Each number is 128 + 32 x the weight over its row's rms, rounded and kept within 0 to 255. Layers, rows and columns count from 0. Numbers have three digits each. The size before them is the row's rms in percent of the matrix's.

# layer 10 attention output (transposed), 256x256, rms 0.0439, rows 95-116, columns 192-255
108:127174080105117143087097134156121143111159165074164197113172097108073160106116106161109140105088133108151155104197126118031097112131164144104106109112097094118065099075093126098086117168114136
104:063154105204164124128141145099131114087078100111085133110064206095155087112118144126131039109120067122162147077121130121165159105128105200141141187077172185109118102176157152215088167128077141
108:104193144135206124130084108076080049144088160134075121125148101176163125134118088125132109145167095067158219088147137146158108145087149140105172157106148164114118162134146144134145107078126093
104:134118176163125072194200140151181117123182127153111121183122190096119116159128127100125128084140116111184147073144109134112160163060110171098112111085143093152128143081126068124179122081154113
108:128121106119116137151124149091076080180150152132101128118147136123069079128135109145113145131128156121130134124165172097158168088135133145089095124168054156144123188161073109106123146128141075
102:095128111115112116114087096099063090168116127147153122130199138145113073134177113099128177138070074111203101119105163078082168102131161148040119118107099140126124103105114119117085075075098049
097:140110178117125094142123142144108118076213078123117034158159135105108193183127135083201126137105124149140115139105180125089163106157103187110108124103126147124062110138140139117123167164114135
105:137071184142121142112103118148092144218184105175194176144117182135151176147077172152151140124134127162197141134086123149145142109176108135161091147117155151133140141115136138068126140149139117
097:164124080105118096076096153145178179116092133106151158103125097164173111168121159119144113172102115097099101089067130163101105112106084099106108138106119133128146080198099084120142097096090165
107:145150119158137133071218147087144161131135122168218217107152139175162192123169140119131144109158172091141138155107114122091096080145074106088143117081133117118124069140166125099095164105144151
108:150129104111169122157140108116147131149140161125138148073064140132149113161148146120168114123152085182091117092158126095136071115189148145186094163152158117091135093150102167193161081150163188
099:165100114082201103132130092138174186171091137132110158134138136102141121125129118167105116089126199176104123089144135124134056146167158147132137135055143127134110096144115189135101136118092131
102:104111157088109129088184132077113104099121089147102149098176094086156133129160151192179119109175172149152172202131126076170169096099139177110162068106126150117180101107169173097132082132070177
116:105153106215079147158157151108167132137120072142106174161128111130127121138079161157142162099149048168116172100069154095140136115085099104169142132128134173125167119171123138170120149100166081
096:135134125130131078106164074082117152077136118175112178146132167085125153156115174157108113103126153106133092120109114153162142115071158136160113130137080137136058162137131160149066167087114091
110:124067115134140091121110120088122074073053158106143124174176172108137178156149076154091129158123139194146120102157166131111095151097171114140134119118175120071133115165113113182173155132161134
109:103167120132135078149094175158120102107082109123141099108123120129123087109196144171132089171135203135158155149142131153110137164144099103097101088121098108175120102130152096153193156140162115
110:143108117128092147143150087183088098159160192093164202138128080196140122108127100089096160084077149107168170115182106077126120080070109149092137129161111053103094081126131104158149151062168084
104:167137113126105165128190196171153158133114066146112134152085106111156095146077170086179092148105163113145082119132117142171083171065120114118145164136137094138153114193113061125134129172181121
105:151152080156089114102134114042130136111113132130148153166139149074162094159120079141149194110083157130138110137127218134110126102136135112083109153121065177103071111087101147155121185128089104
107:111128196125141165220138096076117063155062165091072096134101103103152146097203061113060111029125133103139149137170142099157112113064175107064152187124107174101116157042118124021092067162128031
106:152113095137148117129171082138085105181090132070141146114110150105084163183130142138079126163074076079127185113080093126155118154130102119144177091116123142113103059172131154066092103097164126
# layer 10 attention value, 256x256, rms 0.0352, rows 96-116, columns 192-255
107:122092175146145130099089164142107150144150153158045112112145139128098119152146185104134138144167123117161174110114195117067113055162105105167104120164117116093191143150198099106177087141154063
109:129101148142091116108138096099119132098184149175127159113150142106132159100115166127080145141156117056051144094167081142126167099105121133147202179135154094138149115108156131123160122074116142
108:157138086124134095173198206119090094158070138149121158174123116105147112154078145149118110166103081107127110164166146109116049128153136117162088146094152149095157109181175078115036091129119149
099:079153076106129085143208141104146154146096082096109090120158125089104102145132145096096158107171139167101092134125109108134088062108093093111167114108131105109087144155184124116106146163106119
108:126196110131098171116148060128090143117110148134134119127201104102146190105165196058150163089155146136122131095156144170128091106114101151115176116106101128184117125118140125158093164132094104
098:091109143165049100100123133114169089125105153173096160145147093176110125099079126085157170103032105181149091131088062135090101104098076095162075122066144097077133153060083150070167115146080108
104:094158119086119034134127130120113183184125131108105105165092124144124091095147098217126081134129108141212125138079064069095141102101115129118072147150162124173140120154080101100073177140149120
102:139143132105132092125137107127123110145120106118144160132119138084093113152062115101145179148108166127173118096188118140097107155148140106154093134132085137142140168155118141170158156143106165
111:151074155108169104137156142164093125170163197170095146119156100135131146190055160103160127113138133144196098152151116127175173123105060157124160131097134069131178136165163114123174129086157194
115:122165168120138117136150157142134196132133107124116091148146122154152145090121105136093098139164048159207102099074113095174153101145123134121108116113144122139178110137145055122106125148122076
104:103121139116166104119077178118084153167129148084123142175134133115129157095136167110118114123121107112168039169157120130171148121148078100102123123145088185157226079068167123090187120137162135
101:158107115082057114094154152168114123157121079081149200113141180079106109167132114179094135134144154176107114084125140146142123126030147115084175109101153127085159088143110158113151101162186125
114:111119158146149098150153116135152096186110133169110147158122040145115153102129142094109131140104117095164144109116045091211128162118169159140137115065102158125132091164133137145154113141112184
093:130093130136113139150152128126123152122162135152089193135153162115139158163085172119114071102124112097174112133114107123231138122149065138134125062147133160160118115123110065108080175143200110
110:125121149095140122092035172107150092147135097186118104168159074165174119143082115076100166147169088099128098171118158131047090134087093073094156113087172098095107016156155146099164149124108161
108:148045108184157144158078179125141090098156135155129089155110122132171121119142131105108141110157149152116099100103104145112101112168145112202128110137210102077078203109097163115201105126105125
119:161108179110206191154111144148145150167157161179098160114113116180221137128145114112101155123102109096165095122108094119112148190116100154125098188114127073102073181137171082161121164057076104
104:133134128080104050136123114202098095121128139112107165125078146068136127092159148146149155107131113152172198126122114096172161175127097131144113135161042069155107142143102170074148150153115145
102:124130149140166125145079113106184203138116188111136123140142084116138157184137142111141108133141139145169089156130164097091163087092119152099077109111069167104198115106128117123073181069146176
102:135149128094145183105148125103133088133150097156178108130146121101123177082089167152158112160119082099057120154172199123145145167113144113129181084102154108083135155142164109068099130082097111
104:144143144071136160090173126089144117146209137087137195087084164079137072139082147189102169145094157134074120117151080137166121115131116178114137122145184098121078167114183156131135134141140149